{
  "norm_place": "out",
  "rope_fraction": 1.0,
  "attn_scale": 0.125
}
Each number is 128 + 24 x the weight over its row's rms, rounded and kept within 0 to 255. Layers, rows and columns count from 0. Numbers have three digits each. The size before them is the row's rms in percent of the matrix's.

# layer 5 MLP up, 640x160, rms 0.111, rows 539-639, columns 80-159
098:105115133132123112159111137176171110167119154169103163125136126130130111084113145123117193131092147120127132151093111123160147128119122126078096132164132155119177142148149143125115102115129104139171090140115121117138129143115176115132091116
102:102148125132151108121150106102123103125133187119131145126111127130139096149123111105127097133099113145117129153141112127100124177131172163112165159168106098118134108109122150137136099127096125120131169139130143097118124140154090104117144082
097:126130117146111146137127162116114173147186133059163176178093126125107168105102166077133091133131111145114155113140151120131116129093091085114136109140144121064100144116101138120133156147155135145131103155111147111121146097136139120131098135
100:172125155092151160137125125155131168145093106087143153137135108194125166110172099122084109157083135148125118124108141136128116143151111158116154149129098142145132147141112112108122108144150079091104123086169122096126124158104105127170138125
098:135091128109120097094144111148142112113126158125116146136126146137145167098163131144119129140106169133119107154142099131135126133112118150176187129141136147089108095168153128192131096114141073120145130092126115151133126141139103160170127108
094:100152146167151129142122104115126112158117093159125122115135064137152152164139127104160126108148131162147100116119119167102101150122167115170149130077114106137124097114133093130135156122090109141126143122077097135149123120130121147116194136
104:107087142094061158112136080102117161136072122135161126120113105126114120185125106110111138172135130134105132112153158154152152150130158130073119098105137132095134107135157122126135129139159151134125139111120150117140182065134098126134159137
099:140165060158129133133120109125140141143124133117109127148123112084125123124166104153126170128148143137120123129150176160180132131145089075152134121136169150128141123156100103109105124130146180164140122116153125128125162093174137128142122132
098:158125163136135072150158084076174134106113122113089122144155160118127112118094122114145161140165084131137089153114133085111149141140148096145115156106120117171129113080147159131104144154106148087176134104144112125166142131105109147158137116
106:120153123126112127137131150148148088132125121110128150158129127110172176161126126130108101108065137137112102134121086172132082166144145122124155115114132151121116138162139113127141153146162150159178124154090161165108128129146108136119131141
101:142112128143125116137130103142145120097137168149115118114131154114114088129134130124074121130140129102116113125107110117142129159159160123119132114145095116160150079148154145062095158123136110115135162151147141138191066132118160143178114113
099:093104147139105117102139115153144136128119147091134134145084134142140128123179130128160121123097161174114099140082179125107130087089106142101176125139177140184143110141167135141135168147135187115108102120131130117144158124125123118163131103
102:123122131167144153151147130122124107118139130098093131156116136133151150111133074156081102103142122137156146162155123146162140140144153120124111100111121128128097118152120139143115095172123089175132130113122148109119095082102135100127200106
100:164143125148132150111145135122126153142108104113152066130083127074103123157125148077138119162115119156105140155120159143128145116109131122093174108117157114141119120111116103093138132119133121134106106148154130132073121135112149124110127129
100:151159153158111135129099131114141135094116136158120112118142122122096106110142163086129119105159143125126163118145143138119108154124116129096112100142133132167124089091127132141114136123121159114185107129135108158124178173120142091151081176
100:187123152136138134134120149112127153123121062162181101130110158138116129122169143150144149104124131085148115113128165130140098124150133155106124109160122118104167159106093119171129108140148096151149112081122124142199162110121141152135088099
104:160128161132114136153132129135116122128093162143120123135143154165136089120153151134117125114141172137112069157123126115147118149124101175134139092116153146139113101104128141189134123129123087120112122166126123176120114174157124151069141053
096:141138137114126136135142125126139099122100129114118080124134109141115111121147134116112152166137114146129138086109141156137079169152119075082144122100158128142126157106085108118111156163172127141163142135093111191129160093113109122118138093
093:139133111161169119152109134185174096128129100143141139122089094127155108085101119136148149083110079115165132102138158139168155171119169168173131152137122141150097135094140105135184167137152128126121122112117137120132141131173142142115143119
100:093125139121126117121136115142103158101073130116169082117130086105127116125147134148120155145130139111192131155140082134127160138169177145105122097143185111124159132142125142137158139123112120095130100123162112145113152135122126095167107142
094:153130144103114119107143121159130127150103106113149138152150144118104158130116106141113152127152159099129104136077128109112128157141135154134142103088117184138173118133114107159095164150146116175138130093138122157132115147115116149165157119
103:104103115151079112119113151106109167115118153164124155134105092145168069123130095130087107074106115159079111132135118150141114133154114127139119130150105136116165142125105148115065153152133115133122115132148124117120126117143116173156147100
104:137084132138136122100102149155129100109107165148121083137175182153115160147122161104118155115121114080082146151111114141178135139133127136142108069141165153123157156113103126089148126130116162124118143129119170113165118172094117121127105116
090:102119120133114148164144127125077105073116131162091128084153142170130137135151096122157146123121114111185144097148116088090136144122111127099138134120071150129132126171115145155127106147130086151158155108088149117151153143175100128151149110
107:120119122131124090145103119140153092111098154191147139125089137126137073157116107155159116128144124103111150139144097140109175106129096106151100131121132122126109125178121142159119070130178095135137152130159160150152080100128098119143121135
099:174107146109142109123116148104123106143103161130127102108165133128130131130169089095147111096105123095115137117067147118145112106101156122146106119132117137114137172144094131133124138148112168113117107097105127096129112109078117117115140117
097:162139101122075158127122169150124062169134131130097126140133107095126136188122128086141184143167110089135125127128101114140096153127154104131114121145141165145126128141153147116124121094136131139166161099119118120112118110153112093140144110
095:135084152105131123093103114180165144134111093097128171151113142146087147126088189152108163118074104119114119109157113115125134130168121171129125162094148154154120105091117085099141095102120112133135156110152118154094084115092151102143153073
101:096136095111094143171114139101110148139124099095159123183125125123116144095123147186104104088138120110168104133082137140167126124116130133124162157162161170103106103080117092132094079154137142121097145099114098140127100095127139136155109145
099:108101096145154165138140138108133113109132092131094158164139168104182146142160146161124154107119168136121113126121084099146136107148137099085101150133156111156109121094173146130101182147163108081093103117145117129145121112073147117142136141
100:093096131121108146124146095132100105125096104112115165154109152114169119146094098121124152119168093153128160158170141141143119103112096134113094178144084161159153118137164137098131134104154086165128118159154182128160103083112133097129091139
102:129134138185144130126137086114138110123112141129142152123141143102121162140136131132124139115076155149112153172142112097126118130122156151159107130120130151097129129120088127144129144141136112088158135115146096131112146076107165125126094182
089:146145105098105102094156110122184109137133136117118116139136111117103121111111115107138166122128122129142099072094119089118154130094106145117096168158136144109151098109106129128101113128108128166150149126090128170141084115115157126100102166
105:117115131113139149088149135176099104159145136122152076154124124167107093108104148147108103148156106159165137161078109083145111109091162123114162157141128140116141142141125093101113102137092093153130153135139144116117113148148133110098134162
097:167114162102148088124121122123126111105123135142126156133155139129143097125144125135131143117141109129141153096166137118137081111135090097108071093124169151112126139145175115146112152114133114133154121155130111121129157113138206131112109116
100:113096143129132113119107109140120133155112148120134120166126118126154107172136123122128131123122110138102116173104068181118084118130137122098081144171112095172149113124136168142134119156127093103135150113129103126132103204168134120121123119
091:122121145135156151140149132148115174148107116171084161125126162125121119105130119138109124127114154114148153131140151146125083159122167142130127102075173120151129104131117137099114124127103133149115101133122094108113145136154141079129126099
093:154120137150131097086084162111116144135151124147152115159117156069144107114092127111157133104137143097097148116148141124142099093120161117134163130116125153161109164121111120125178072114098114114092130135132106105122117102147097178121096135
102:087113151109137139116137115143123149096152088115145061110116092155089122120082131080158144116142143137117173118160164149117116096161123121122110127137155149112102121100162126080141135134160114162074147118124105128092108146122108161103105120
109:123100152096139123110157096159160144117133131152147164133166127160165138127127125152133156136100121174152117136139157100170155168143137089141131145133167099118101133130113134143102103137147096090149133128132126131131054136122123174136143180
093:086138118147104147104128102094142149124082112120091098125122138139157120139159132156106069129154126124107132131136132128064136101125099085142136135150140116159104136095126165139130139171114120082189116149107098111139098132141107088153163119
103:113131151125157128141137219109164138092096158126087179131140144137087162115142138163131074127080147100141111125156107139127145109110110136129165108154149105110130160113147104115140079162170122165134121117128164136109159099127146133151112151
101:139133125111093134141156124151160149116128125126160126176127112121152079166079175106181160151134101116163130156131131135122115101161164156065126131132119133139144145124142082168109102104145140095122149143133101160158094079131113165152126089
102:112130117119099137133141099140112129103101128106092136142096138082134125163162112135118091123139132109141147114093103168106124121085054127145144151173116122111179117100140094127127122158162098126146125141131149136100138084131132080123137117
103:106162131132131086133135133095142130138121109109088121106135080131110142159120122159129090123174095145143140132180138084119169099136102149112136139128125111188158113136148113122175127138126136141084171125127176111154129147122140138150101125
090:107142159142153149124104143128156116134100153129161093111111154135106104116116128126135133150147107131128141138099145116136122116127112109160126118108127107183104125107149138112161152110114125130136178193173125168119138118115110107139086121
099:154120127117174136099109133131126169115134115150167186157130090123149151153170103127073117127110132139166123108140113135123093118165137160119160098095158122137111137159126160139142122113080135158134158133084164174106155145148109117095118117
097:086132130151159147122112145137100124172129137117139134141119122139126130121123125116130122130167156146163148088113109139087106171095106124180102101108084142108164088145112097088093126115131110146124135140103108157124155073197107156149125144
102:156094123161108152102111117118142130139119100173140122112142123145121102114125138135137141127164119120126126126138129133145130155083150105160101110102145094183108121151159134122088119134157128117119109099109146080194096128123125121126167154
097:115082131117123127135142132104142099168134173149128162097095107101127142127191136148117123147095156144092132097141109124127169119146156125122103129126094130131131087130145089139140156144140090146119103129148147123169094094118090109165178105
105:092133090112110100116094087118135156147116121149188138154066091095131137144139103152134132138194146122132126128135185139165155118152140143136122133102092112142117147130121104134132133123151181114119125135123116100123105160140101106115137104
088:132143128144106103102068158139136173118134142115124125087118127114129135128147129149159143104131141103121146117112148107118117129121152094138111149110137106187103205144119127124153141093085115129104135135177107134151129114162134109136121136
097:164147092137122125119100156154069135141157147064127114128158138104085119148149100099142102177139148141154102097107160105141132128075142078134143117135158147174158122131138123116147165137147149088108121098114125130140107154106115081131090113
104:141126109086123139159154126115140141146178138098151133079148102124155144137102127159133151130115135044150158079131125113104114152147125132120147152129125099158126142159122112134136137130139138124116132133109158092171157117093139119117083135
097:127133115118113106188130168097101166175106078101121105140150111092111148148126092078115153151149129115135135151122150144181117103142099131130134145122164134153108113191148156162084109150098141138100146174093090140109138127144118156073173115
097:103140123101131130114162154166127120095083100167130092180136178120139107119099104128112132117110116078115118157157081139124119130109113102139115086133121109117136146149112123108136119117147111102130135116106157171092112140162118103097086157
100:133130134158070148110123167123142148155159150088144084097110119152106118164150169161145121122137142147096132111152099149116146140084126039100121175123136113120141090105148147164100132134111120132123086088125114124137148130128166144121130148
097:128123113149110152126100152137158127095133056117106139130208112106147154106165138138157136137153117130113147123131153151139140123136147087097137126136112168140164096114134089108106151129118127129131134171185156123081082146148101155130126122
098:121131127075130136127131176100153134110132122124092119115146108136132134166133124110179123122155089144124145118147173161142118119108175153108123156107144094095139128137122116175111132160099148100072146103078099138140137143075143116108177148
114:135135145114076085162184160127100136129148154111122161174113119137080152118159132091177147099133118131112145112119142123144127171098138155099107118137086140134094118077116126154119129133130135131121136122126174156124111116126079083146145212
108:100105123145120150125123166159169108089100107109096130141123132115116150149150145165152102162144064080142147096118139156113122110150140113134162129151171108152137135140124110123071120145148127107121130095126123113108137085091113165124141130
100:125114151151116078106142134100115085140107042092079133140158138129128163141106082096160128151079118144140180127121108111140146142128116148121104060128135116145118133119145156123158146154150147068127127146152133118115113131180169127096163136
104:120131055129122126142130140099157152147121126145153135097109116167130177189120132177113144137096101093111105110127123140176177152105158131151130162107079141099140119077099151139127120117139128136111124118095150096164130171143111083089154128
099:128180135162144133140139145117101138113161122133119127150098103145157173147155134123164131109142109142116154121181124148093117168128072134133100170107156117104136115112116113124187131128099145147091134106143075154128140116165138112168121118
099:136082132114123147165096107127098087113139120112102143147163116113120147107106099117116126126080118124148154127097146101118176135157172155102120138088117092112147119133144110145114126109108098107125166152126111114130130152166133120141109115
104:099142112153138115099131125094109116142128084124114149093099122140145102103116099104140149117138131091155135107104126116131132100124155112161134123151106150149147163139131143146148175134130136161108128128125159144165156126140077146108134175
103:122076109136141146150151156138163113134141102094160103135167105148129124111090125129117122150153131109128070123117143138145101063211095175182147125166132161134143111097123117153147100120124122151139134138089100175106106109110099104106157146
098:119108115123116164140128142162101120127135161149152130177118162098183135141142126150151130147161145140157137163141151159136136114143155107132124114120097120164129127086179141126117124126097118108135129127153132113132129136140084138119081155
096:121088170091128090142144165142104116120107163138084134116099145118120099150131095161134129115097099101102121075149152055178115134117144154111140103128160112109109140145111133139126150129121154112105108125105141136120086143126172132141110116
095:146149160114147117132112104079167123144148109135132133089109136176174144123149140175128134139143126114079142117116153137121106122124126171155116123154140156134138124141174139132138167124126099172165106098157157111112091117149155172120160146
101:178102087121127124129166149139116120130136090194142107129145120141095128136136139103146128137128159143156148110141110091136143122131128041136116113130129147151114182168146191120136104123112091120100129111066160119092092136165168112136130110
097:181114114161140136097133113127137138139147112134165107081122089134139117080123146140098080146144128117126119117100115115130144138129136128099103101124129107150147134112115083146148073107134132134095161093169114142145119143109109137142127147
104:119136183131110140081136142117117173103114119118113123137101119123134098150143108141193168121138112123130100085125081109132141153061134101078126104132107104130167126096144153098096113114144104143124144118174148129118110147147156134127110150
101:118111138155101141139146129128137115133086166128147094123138127131121108124144097147133148160139103094093151114141070107114087121166159128165109169145149128114149162170121107141124107133156155116153129126128171128163137145143105154087109134
104:146130158146140079126097167110156113168084150097145135138135133160103120169131129090164184154125118121124140137108115101135131082138112117115149153100144129104156137163155133138109155154098128140123121116058125151098106116181131128115133174
096:168148180107122135111121147130119100148132091103166138163142163105096120098143113136138154133117109125141121102102182157164140167123146140161132124105133118132116133090144117129157185128129158093102063089146114163115115145120164143102111172
104:153129103109131147112173096191143088142179135134121133113091140120123146132127107140088158127144191130106123112137148165117093117134155127109102095118134139144115147084137143142114117094126113111127102105132166186114082140160103144098119126
100:126127152140083145133162134127144147115157096128144160126097185103156118164125154062159142136134142135103121103124129151106137110167097118142132101109135109181155152141132085113122145142143131151087148112137119107127114132108113150072097128
098:091108176100160159165098165129160134137123156082149156164158101054117156085149100106155140124166144174121110105124122143126154097167072158106124125136127099131088160153148135144126184123109144124110131126150122140118103086151100120116151113
101:114144123150121118102136095135128168142133102107142072128138104148137089096133090122109119175158074099104089144129157151092121120153128117145093134131121099163124109141082122119107084116167130132120152121133158102138135106123092102148155121
097:105131154153128136133096138149144122147093116127145159117123148136166185141102093136122175128157149140144142109125152109120146156128146165125088129126140138166147089146143127139115101132142136196178087135119148101126148145105089086089101134
102:123125100139119160113141153158130141153092136090149144139110161144134169100121100130152161084115144159134149117129133119171148143138137111128127071100141133138145159073144092131098145146123178106128172133120098128163135118076158118138180145
098:120115127155097159128123128088087148130114125126120095175111156133096175123085158120140129156111118112069113099106144133109123170150159110127171091139081149180134155104126135090128127133150133075122144112162089118115157091148111109111091127
095:168113127124113107121094112115147151118173151091111100152144097169144118154125085148146172099153087139156151157137096097129110119160171110151100134105110105105125132142131133143118127124087155188136127154167153141140145098077115102145135133
100:133162165153144161122148130141115136157132115100146130177129111152122128102113111147135129137108129134105130149144121173130179098147103126164141174099173124132130123106165115166124171160168107058101139119139125095132084139129122156163146113
095:136136141127078094113144168121164093128151157138125170087159120077157127115146193192129100100144140156141151104138113163141136172130103133155103142148160141120130112118094131121119099164150139104103160134130110131132080157134125107090166120
100:092107099184107161095105154095115095175114144138147153130147140146101150117159132113112136150104118161083184131135138163110113177121148125130147136134111109122130149119117095111115128110099130150123103152157119164111110087138100103103132137
103:151144116106117135144145136154128122146137147063124141055161137138154171134152150181121124170131145129130107115176144174096141108124147124091112148108112134138111128118134137109180167102100103140075078136113107109124132170149126116142120124
095:130149132105152183110155093122141147160153159166166102114141127138148127127105145092142128149148159107078136094113127144139108100108144141144106129106139116086099112113146128145162191101125145126112106085126178125100137073086142120137103135
108:127106087114122154124126132147163148096158094117115129093119124110148112166107132208091136114081130124160162146104118146108113119142157143101147125125121110065144132162111159131145137086127145108128075105100110117137133121128151139127119123
095:164119123139110136099150145164105157140135132140120146128148153186148127095149139128138138110092150106159147148106122148127137118109112109174085088121105106140100109162118100129073122131123106142108122108132141171070080107111094150150111129
096:165105133105165111131168132122154154140141122129176150133150175139108147118133158164123155137106143123117127147113109093177170105145128121123176113120127147099146139123112143097107182142128117121197146112115125103138095144074085160134103143
092:138122099145138119081097139122148117180110146095141091122105089150124116114125142118152109092138131139091196129125154126135131148104144158156123095135148137166139178138112155144136144141137143132138125105105161119107165140104136110175113076
100:115132114124095109119113072181102170096139144132116122097130126186117119133107110147086136127144071096131100098144135125112136111155112154113100120120164124130102120078095139127085157093119133129130131163102105153129143153120093126111158066
103:072127131095120119121135119082114138153095133133113117103104139115155136153114122173157121148131108203125102123143126096151093165118124155110122064118084126116138175126092136169138123123146109145106116117125186139107134121115126132150103147
092:111102144087109129097160144115126072103146073082147129121076124133119122103128147154110127109169115151134119101111090076124151149138158103088149098125143111158131145112140145165163135130119131127147136126149160128104126126118136090123085120
094:130148142096116126097124115154124137127104137139156126143119111124098138118137130204125122094132132100168162100134176131145156118154071110120127132157088129161142168141135113125117141108087136115140120126094127135124106126121151120193119163
106:115141109168125103106118185085130124145108088121125167113150121146148139090105133132122137143135102130078130143139122143119133156157113120130126136160148147097055077175127116119125119122157097102133111118119106154160132124120093106108132141
105:109096090102073079135073103153143137131113155119104143150094117134112127118161108168138158121137118122096128107132156124119161150187122103121117143126135144125143117122162133134096110151076157096124127133134126124082111144113139143110145144
101:134146116117154124116133142134184153135137105105152126097147126150105175122136106130133102177153157120134143139176129152152144135142105136151124101095093140120115149106125130124129126114123206167143111150089106144100119132128096109147174162
097:103141144155162156075108126135165140137161113123120109175107128123133147150108123102155096141104125146098124147117098119094139145114131133124191107098131124127130140116133135188129154130080108095135121120096146148114107116147154140158168129